From a checkpoint of a small transformer trained on Wikipedia.
Size: width 320, 10 heads of 32, vocabulary 32000, 64.7M parameters.
Architecture: RMSNorm before each block, rotary positions, no biases in attention or MLP, paired heads, value embeddings, skips across layers, capped logits.
Training: a variant of Adam for these matrices, 589M tokens, 12366 steps.
Each number is 200 + 40 x the weight over the matrix's rms, rounded and kept within 0 to 999. Layers, rows and columns count from 0.

# up: layer 3 MLP up, 1280x320, rms 0.0992, rows 999-1018, columns 0-79
# down: layer 3 MLP down (transposed), 1280x320, rms 0.0919, rows 999-1018, columns 0-79
up999,251,106,213,222,242,238,199,310,206,227,217,186,144,158,168,228,228,206,246,233,165,186,181,185,245,172,242,212,159,184,200,213,210,198,205,204,205,168,128,230,166,154,191,193,182,220,131,194,142,201,200,200,114,157,269,163,121,252,217,225,188,175,181,153,210,182,145,124,146,202,156,226,242,147,134,216,293,247,174,111
down999,171,203,162,221,222,291,212,159,186,232,197,157,173,224,190,215,244,163,289,148,189,212,282,210,242,179,275,139,168,199,251,208,232,194,198,158,194,225,237,232,158,202,175,176,138,273,234,209,230,225,249,223,234,215,163,230,135,233,72,208,275,236,194,210,170,295,183,211,206,200,250,139,185,198,224,165,221,276,233,173
up1000,279,132,187,202,172,229,236,235,202,147,137,136,224,237,160,185,155,194,214,183,196,172,165,243,215,214,216,185,274,192,209,194,240,147,227,248,193,172,190,135,215,227,242,230,134,184,228,195,190,134,243,217,171,170,163,248,203,241,224,169,228,129,145,127,168,213,202,185,170,216,187,236,197,193,259,224,195,156,171,176
down1000,203,138,172,154,185,128,211,238,222,224,208,198,141,158,216,179,145,203,156,157,185,220,205,238,180,204,272,157,199,169,207,149,152,201,193,157,141,223,255,195,160,194,229,209,259,213,139,178,239,207,221,286,255,186,136,215,245,232,199,180,119,210,201,177,235,197,216,317,200,262,158,191,175,224,249,243,168,212,193,201
up1001,238,205,225,216,184,192,257,240,184,218,173,189,201,173,109,177,188,172,181,120,228,194,129,194,173,288,216,181,244,190,189,251,178,251,117,150,220,119,141,211,171,253,248,161,167,184,191,223,129,200,203,190,236,246,182,176,148,225,176,143,161,192,185,250,235,239,213,175,128,164,257,199,173,190,213,284,194,234,181,121
down1001,180,218,205,229,265,152,189,130,283,220,158,239,150,159,166,180,149,192,201,199,251,221,186,162,212,219,152,262,189,193,110,197,243,172,203,215,226,173,259,275,213,225,191,154,228,226,212,177,148,202,182,202,209,207,248,225,231,180,164,203,175,232,155,230,199,215,245,268,130,228,192,173,156,220,204,166,221,115,127,180
up1002,197,147,233,120,190,165,194,217,236,203,178,197,191,160,109,219,179,222,196,270,244,201,218,217,224,264,247,165,176,166,155,219,110,183,219,169,193,197,197,198,177,200,238,232,150,205,168,231,146,146,163,191,111,249,172,267,117,177,340,238,226,258,293,140,215,256,202,212,163,166,164,169,215,248,203,210,133,172,148,225
down1002,190,111,161,87,172,186,225,227,243,212,175,145,217,188,259,264,157,175,198,226,250,231,310,190,175,192,230,177,143,193,181,230,199,239,167,202,224,304,246,207,198,214,259,267,188,150,146,229,285,200,287,224,244,136,167,177,113,207,258,210,174,189,207,176,219,165,186,210,223,188,194,213,156,145,170,131,118,246,185,147
up1003,230,225,171,232,182,185,212,221,235,247,252,248,207,202,256,175,284,238,254,214,208,97,171,227,288,164,164,182,126,216,187,164,215,225,264,172,169,193,234,154,230,140,177,180,222,191,198,172,156,179,186,243,178,219,148,210,175,138,268,137,201,220,264,202,259,184,186,175,200,299,209,186,159,251,182,161,201,200,206,181
down1003,149,184,150,223,186,208,124,141,169,89,198,219,155,208,171,147,156,139,230,215,230,123,235,229,221,214,230,242,229,239,218,263,189,265,181,187,237,205,147,189,221,161,147,229,209,201,163,194,113,244,203,173,164,227,201,284,195,172,224,220,284,253,147,254,170,182,204,133,159,162,171,161,225,200,195,195,280,209,194,223
up1004,193,161,250,206,196,221,197,230,136,187,187,213,223,189,223,178,228,188,190,206,108,174,146,244,211,288,219,186,196,119,165,238,168,177,224,298,283,221,130,235,197,224,182,144,238,231,170,293,207,221,191,210,172,163,201,228,252,236,167,176,193,187,136,175,220,190,129,154,186,167,178,223,188,139,142,163,186,220,201,169
down1004,197,176,114,145,230,167,238,230,214,184,211,94,165,164,219,224,221,233,218,219,152,155,160,218,201,216,225,137,203,204,159,185,177,191,198,78,210,263,190,245,232,207,223,173,171,151,145,208,239,169,187,226,177,218,194,279,228,241,191,227,231,236,236,271,255,225,182,220,201,231,187,142,208,173,167,232,222,229,196,145
up1005,217,169,235,206,171,262,216,238,172,129,230,255,236,163,222,243,157,248,236,173,233,119,177,153,224,242,242,246,266,181,152,214,194,205,188,178,233,282,299,156,232,198,170,172,228,139,147,180,165,207,236,155,228,148,184,136,269,227,243,205,190,162,208,196,300,127,156,254,229,239,226,277,198,231,98,164,159,238,224,187
down1005,296,112,240,174,232,274,203,234,118,224,199,132,252,133,167,201,173,173,204,285,251,240,189,180,238,192,215,230,154,245,275,200,236,228,210,158,233,130,206,315,212,133,187,115,249,166,281,180,194,195,325,233,172,149,116,204,179,306,252,203,213,227,215,178,190,208,215,184,160,110,206,225,200,171,180,186,212,291,211,138
up1006,211,147,193,183,162,244,261,207,218,157,271,197,248,215,194,192,214,182,190,198,209,197,149,172,288,174,229,159,265,191,174,235,220,221,293,254,199,135,181,201,174,242,198,188,186,214,168,207,191,207,189,184,95,235,114,288,164,177,262,187,148,122,180,234,187,245,192,153,195,256,263,199,206,242,212,237,206,155,207,155
down1006,155,183,143,190,157,169,150,174,293,222,253,201,195,223,210,218,216,124,208,245,197,235,255,160,186,257,273,224,173,235,271,88,241,221,212,146,233,161,189,128,193,205,225,198,221,236,237,71,134,162,226,227,202,162,186,287,224,225,246,192,163,191,159,197,241,282,232,187,202,168,217,219,194,178,192,152,212,218,306,220
up1007,225,277,233,223,169,177,233,194,182,220,236,252,173,168,137,169,221,204,225,232,205,94,170,232,213,160,230,201,141,251,237,253,205,139,256,254,186,181,173,242,219,223,290,192,260,264,156,279,160,136,281,235,112,203,159,187,103,155,251,152,157,131,159,181,161,157,181,195,236,166,104,264,149,215,243,202,217,151,128,247
down1007,198,215,227,225,219,181,225,276,251,280,128,185,133,144,267,241,198,256,217,280,202,145,198,256,129,176,200,173,160,191,163,178,216,207,207,131,202,187,149,264,156,170,167,190,107,179,206,289,187,152,285,195,203,182,220,185,150,134,222,162,197,238,141,172,175,95,233,190,225,153,238,253,146,164,151,218,164,161,171,173
up1008,155,184,199,221,139,140,159,262,174,265,223,169,221,189,226,227,155,199,206,156,276,198,200,198,236,165,167,231,122,153,220,162,164,208,205,239,276,252,207,239,238,175,192,189,279,231,235,179,200,96,214,135,168,256,241,165,160,204,214,150,171,217,197,149,233,155,223,193,195,203,195,216,199,192,255,144,236,189,180,191
down1008,205,225,189,162,189,184,218,263,189,198,188,175,208,160,225,180,221,147,196,179,168,162,216,194,182,211,194,165,225,165,206,137,211,137,201,113,196,294,195,210,177,224,118,227,180,165,154,210,206,165,200,116,248,193,200,249,231,214,189,262,194,255,198,276,219,288,241,195,167,214,234,198,219,145,168,238,254,169,191,200
up1009,216,195,184,160,243,177,190,193,228,219,215,215,239,182,212,222,238,255,201,198,235,231,243,236,179,231,213,231,276,199,265,237,214,202,215,145,124,210,230,144,165,183,166,186,196,177,257,266,166,161,189,227,157,268,277,201,195,175,217,182,148,168,166,250,239,157,174,232,213,194,211,121,229,208,210,240,175,188,213,208
down1009,197,158,148,199,214,176,232,162,202,153,247,197,216,165,206,222,177,171,205,194,172,208,257,179,150,216,260,92,186,165,168,186,187,197,149,108,235,217,190,204,237,222,184,182,206,112,136,237,249,190,180,217,158,213,214,273,243,213,221,219,218,212,238,234,270,241,243,202,225,252,250,220,228,187,184,206,189,256,222,208
up1010,154,177,200,177,203,217,205,178,210,241,189,194,249,253,209,193,181,259,251,223,195,186,201,187,207,182,172,180,194,134,204,158,213,183,170,120,227,187,99,249,174,198,179,165,209,188,199,142,180,181,186,208,112,244,235,172,243,240,263,184,201,192,233,177,284,116,170,229,220,266,122,185,170,275,246,266,130,216,154,243
down1010,180,238,217,198,192,193,229,191,214,157,150,220,238,189,283,155,175,239,204,162,201,212,293,173,259,189,171,149,150,135,235,237,217,234,224,199,274,244,168,244,233,179,157,218,214,204,214,240,187,280,168,261,205,185,152,115,184,199,140,235,163,202,246,238,223,227,166,200,165,190,136,239,174,252,167,219,154,199,209,231
up1011,176,155,221,105,255,235,166,236,103,157,163,207,205,228,154,191,205,181,214,304,261,246,216,201,283,248,156,165,104,251,232,199,211,221,145,221,250,125,264,235,176,102,219,188,178,251,123,217,108,123,209,247,171,163,260,151,227,202,201,261,186,244,221,139,237,211,223,137,200,192,177,226,180,145,193,198,222,248,170,211
down1011,154,231,195,200,260,200,239,159,248,171,186,166,251,189,236,233,199,220,193,181,183,235,211,187,185,295,207,280,198,296,213,154,189,203,218,77,231,96,163,225,146,70,202,210,213,186,212,249,250,257,222,212,104,234,239,169,245,151,200,189,209,170,161,259,188,273,118,254,269,257,236,229,193,170,196,204,174,202,215,138
up1012,238,141,193,203,172,230,158,190,284,211,243,163,169,292,135,194,260,149,155,180,220,190,184,194,186,207,236,175,145,259,209,223,266,215,187,240,217,240,206,189,286,215,126,183,186,136,199,241,232,217,175,188,190,231,250,189,194,228,198,172,196,129,192,148,208,181,162,197,209,234,210,154,186,188,220,203,267,203,130,263
down1012,205,200,143,149,94,154,219,179,229,209,181,225,212,269,159,207,184,204,160,219,226,271,168,149,257,236,207,241,172,203,140,139,224,218,203,207,146,263,185,259,209,211,196,192,183,113,210,215,189,239,160,211,251,229,195,244,225,205,212,188,195,189,214,157,200,214,170,221,183,200,234,172,227,215,233,186,193,121,217,239
up1013,201,178,224,170,174,187,166,187,189,157,170,215,175,126,49,246,246,224,163,219,223,154,149,165,147,220,200,172,168,98,257,194,154,179,183,218,190,150,186,248,175,228,224,204,228,118,137,203,218,187,133,241,191,217,197,179,165,196,290,266,218,190,146,241,286,133,72,157,220,234,142,202,224,212,186,131,238,213,239,175
down1013,179,211,123,252,102,212,202,156,223,166,180,226,199,137,216,135,243,179,174,230,223,198,154,209,160,206,183,121,195,156,211,267,169,124,135,184,126,229,172,236,227,261,247,128,177,225,160,243,233,146,204,267,162,217,225,180,186,231,256,163,237,174,205,138,133,235,216,256,176,276,155,131,189,201,206,215,197,231,232,210
up1014,230,217,159,231,156,216,191,143,200,198,214,187,137,263,225,201,201,199,212,259,173,214,234,106,248,220,206,103,168,204,218,175,168,157,158,128,170,153,171,251,237,179,195,194,191,214,225,225,261,169,174,190,164,263,195,198,167,170,211,173,156,227,255,209,219,236,206,241,237,168,201,138,231,201,235,197,219,236,195,180
down1014,195,217,137,167,200,229,193,218,188,180,244,248,236,215,167,195,250,209,220,166,170,123,175,237,232,221,211,178,202,195,151,287,201,216,178,109,271,185,252,162,239,234,212,174,216,145,115,190,174,194,224,202,200,206,214,237,225,226,201,244,256,198,245,219,211,236,162,232,295,179,194,224,241,212,167,247,170,267,142,185
up1015,248,193,192,176,200,199,210,174,199,163,193,196,199,188,144,229,200,162,279,186,254,196,217,158,197,208,217,181,241,109,198,166,253,213,274,225,180,186,225,215,280,233,198,219,248,258,177,218,151,181,178,252,139,218,219,154,192,155,197,161,205,196,244,172,159,154,162,220,207,114,214,190,200,182,219,151,213,225,187,176
down1015,172,182,101,216,172,158,147,244,185,183,252,172,184,219,191,223,208,235,234,189,176,191,195,225,207,218,261,139,161,186,188,202,157,219,201,89,182,292,195,190,162,165,153,175,218,166,215,219,196,178,192,244,201,228,175,233,222,210,203,182,195,177,221,291,194,195,213,252,222,240,242,239,237,228,189,167,249,257,231,162
up1016,198,204,257,176,213,187,183,198,180,216,189,189,255,200,161,152,233,199,249,292,183,270,136,141,240,294,262,120,226,171,181,173,213,222,255,142,291,96,130,225,206,195,171,189,234,185,156,178,233,211,161,217,163,245,215,161,132,127,283,267,227,170,251,199,243,209,148,189,172,201,189,241,154,171,214,244,191,177,191,184
down1016,218,213,236,221,112,205,246,217,276,185,158,204,261,128,209,190,208,174,245,144,270,234,186,244,193,153,230,113,226,228,250,183,159,98,263,206,236,251,237,171,289,292,180,208,149,171,209,220,176,204,143,217,147,175,236,181,149,205,177,152,240,130,236,215,195,130,242,216,285,215,161,183,132,178,218,100,180,215,199,153
up1017,148,187,170,134,218,152,233,197,170,174,227,197,237,182,168,175,217,220,223,223,190,181,215,208,236,162,137,179,148,263,257,213,170,177,204,229,212,258,194,155,161,185,205,201,159,239,182,211,219,151,133,117,175,198,174,184,189,221,182,213,259,213,195,219,192,164,180,176,128,227,159,248,344,277,191,169,95,208,147,225
down1017,171,199,188,146,151,180,193,193,154,175,208,246,219,111,213,240,212,204,174,220,305,209,184,212,241,157,209,203,205,237,203,196,196,159,203,205,227,156,192,225,288,240,259,163,178,290,201,210,190,176,220,221,336,267,168,213,200,134,185,238,256,183,162,142,185,189,200,195,182,107,241,171,234,237,218,254,253,220,224,198
up1018,192,141,258,183,248,198,186,213,191,225,263,180,278,222,192,177,248,224,275,170,249,194,235,242,274,196,166,209,287,137,198,200,119,237,160,194,155,224,221,173,174,179,140,207,172,238,182,218,195,216,171,234,187,217,263,202,246,211,197,274,185,180,194,216,237,141,175,206,199,166,161,237,205,196,211,177,195,245,135,202
down1018,257,158,160,246,270,170,215,185,181,165,203,232,232,219,181,168,271,216,191,177,104,217,226,237,166,224,148,217,279,142,179,130,213,229,208,248,160,190,171,210,255,138,181,138,189,212,210,191,145,121,281,216,253,202,180,198,276,209,235,142,126,220,242,196,193,145,188,98,238,219,192,221,135,222,212,252,155,190,217,231